Weights of a small GPT-style language model, trained from scratch on English Wikipedia.
Architecture: RMSNorm before each block, tied embeddings.
Training: a variant of Muon for these matrices, 13758 steps.
Each number is 500 + 50 x the weight over its row's rms, rounded and kept within 0 to 999. Layers, rows and columns count from 0. Numbers have three digits each. The size before them is the row's rms in percent of the matrix's.

# up: layer 3 MLP up, 192x128, rms 0.121, rows 185-191, columns 0-127
# down: layer 3 MLP down (transposed), 192x128, rms 0.312, rows 185-191, columns 0-127
# gate: layer 3 MLP gate, 192x128, rms 0.121, rows 186-191, columns 0-127
up185 119:462547518497427481436551481517493539418478508540561462470524476486539555505517616427504490553508518508425497513502563529437497483532466482528657538505532543580546531472576554415387510498517407623445585560498500509443467507517490538461624437470526482483615549470525518501435474438513540517529595466395520518520589420480391569467478536581548505504498478515500464477525513489505500428538
down185 100:448469517469559534530543505561510522483530481488542519515510459536480540574508511492503546573526540445527390616464565466453518469624545495553533483508519547416537567460487428447470473425524415525496582580468448476498522511486508457488469443638461543505541592461483547569479448476569448513629534541433575529419509467563413534606485510515429539422506537570479507465553551506583472521446
gate186 102:490486518452507561434432456605513451393511497406417496454517495471414482531569453448481614465451371482456550517421512599530506491517519469474439498443549449449494525473466587526446419445458540569583514495517522405564511509524512481509491484506416556437458596517538554507490498473550487524495559505401411502468546358505554500540497459520568509528547472489489504451431404497516547508518
up186 104:446455521516523446451476465535453597424530466523477501541513542420468511427514481559425548500576481523519526509503517448424472535580460444432535498565548427532514462597490570597567567615526564576610466432528476511435443497563525488561489532439492509456404536547510435429454524407490537515524507439470554572428495532508505485571523531544457556425490455517512578490396571446536479446469
down186 101:443519483473467516443457564531371462490492549471535545431517528579454505488565508443502523525461483499522456460534570501484542561537509639490465531546570453523381484370509449474530410411570457510426488477552517446580472515484436626530525461542451553603479518493552511562476473553546513523471431497436530467509464508477473450473416423512585434504458587504471456496518413515444491472576
gate187 107:502514512557517478499497521496491564476468427548506394583484486429534445516519480457491431504488553486556548479488455429479532579345436534506604449430554497466576556486502522570512592457510472532465439518643544531428479534466571515480405497450547456535498515568536503483496516580474488591534502522500441515517438438545519441532450528500491595382521484458583532555480474491577475429401
up187 097:488471616451443467604545547560490504510599457509525460544597516476503533524464553495423501552516542503473474470493542513581616469544438401519562500484543449457449467532476453475436411632476497335462467539498544523523503450456537479528415524511428523491498568502416521458529458546495448440477532504626593483530518428451450531533496520490580527546532449452497528544530475568497461458500
down187 104:565553546538537502469532518536516509573450572475445517507521491512497511516489467422523522542533553549518537636539562499463455491406400421476479504577552450513563554539479579461571444431476460535357540510530544461488666528504494561458480536441505444487453523541533524548484496444536495480572581622483470450497494541512497453596504512548451476437424423512500556541506492584473409474468
gate188 094:518457491447411508495500485453525577494520502540525492498444505488530443436432513456508450435439518435559537504529468491414602478482544506533618393399548528483488525507485547531497455526432600515448524520421430516555591534603442565556573424491555545482505493458499505502472428484529530452563501605503593353406509501545556521490537495430500494550487578544486410484524545513510478476577
up188 105:462567466590512468461560473526495522493457600494455511546556497484508600525551560571430525496537469408451482450533567529493465463473449484505470537494524534432530540519475422512417488478551525484628434485544477580385406445461555402467466521448421456545463436514502490428480585476444420495387516477428416606563470453492475552508459493501516551539496504487536546563483403549512440476478
down188 104:531489541562428499547540649491488420424526545495561379574561588449533468566471432430500550520454576480605479494470568603553461510530523554514502535523574411464528545440468568499399522401498494434511535492541454473385489489521601556433477464483476482530480472426495534519492465502484433474441507538562433499489490491450577473540541488462460533542441512516485483502530394499552520479450
gate189 102:530537530506518507514574580491643415566483518552501448558496448462587459438518475521415488374481544529589515526466482489461632497540522534525557514486471560475416514467565378537595577508624511594522536457511497475496472526526535467535460537519445541549462537488538470545512513472521421490453533526493467547463540498484425517408464458470441417442447534466521483430476529490405453580498
up189 096:555447548471510506611574597475565503504564533579444419574472428504459511395583473504444522472389515501501489499402480486518565456595541452559519521495516514516463572510560433508618535546498532490545560504520500419477507465496497592551486527481481497589530596537510534551452521528537448553496516483505481558476514489507428571455489469412527376495547423459579506434515533526610494536538
down189 108:431511555476515530496572450513519553509615444578525476420557521566493582450492463466465572491524471466382475521552579503488565479491469457495521492547468525410539493467485509495556521556478498499510549475492427463414470513530547538493462488536511398548495529504492504526446446487498463547527502587435535499405502489416598427452485338484496539553489432461453513472467379464632601472554
gate190 107:549410499508462492511512596457556504493477434497514620419561467408547500505536508512532522490421415501514480530467468443478499601487441461538500512523523458463517406534552494573487545547484519523512509578444531529453496514544479456519567490547488545532481458518547533420409429556435418495602485522563570598606475483519567493496532614395457462520406523511420534498481397522562493576461
up190 115:459591523531540548498489435551513426478432537511450460507484558671495384419509519357537470567466454558510548470501494525477509518562524400501437429474517545489426483437469483448464425449500564617575464521465538488536503509463446543491456500475517513543540465507501499487464634447490486639496471428521422494474544566543543569552498570513568485505534543514496505495542566506453458518492
down190 100:518428459491481475484450478493561450459495533509568592514514567552511484552561517416497510481543515582558450451551541479561512511484498447464471430572501443455473374457527557472495527489521606512475467489372478616484573442522540484595581474493442425475514506500530500517451558471498554507465503503561526518553420483591534573533552561458410526567429594492437484457591602469469436556485
gate191 095:550511553547432438492570605486516494513389528544382583478471465475546498535464450513520502516421444506470502441514451488478525548453555522486513589487557509476503599556510571531504504511518537553483488598582540518437456451490511487436504520510607408556462587474437483595580432507521533603566484499437427519500457469492545480487490506462517420489378436498479461479514568464391492527598
up191 094:525432445471355536506436418492512462468541521475609477478513607497558479469476538487545501468557480658492477531507500492530482475488495530535482477548445500554431400496425404571459483519543481441512521509428476479490555503558487522485391418467497538460484501575485562483496468567542489535494439515583572527503422534461450481512509491419538531545527590477480514562395508485627494527383
down191 098:435480514494481507396469511452546483529515499535549447549448562484515471538509604619594569480542405575536461450530395545440517504465544457487615484519466518559496549462477539453469487558519457475456444576520608496501520526487488474385547481532519483438369535557528450461526522475478570425457483506622545484432441572503530506555510509431409469505562488435496427509463525511505526525413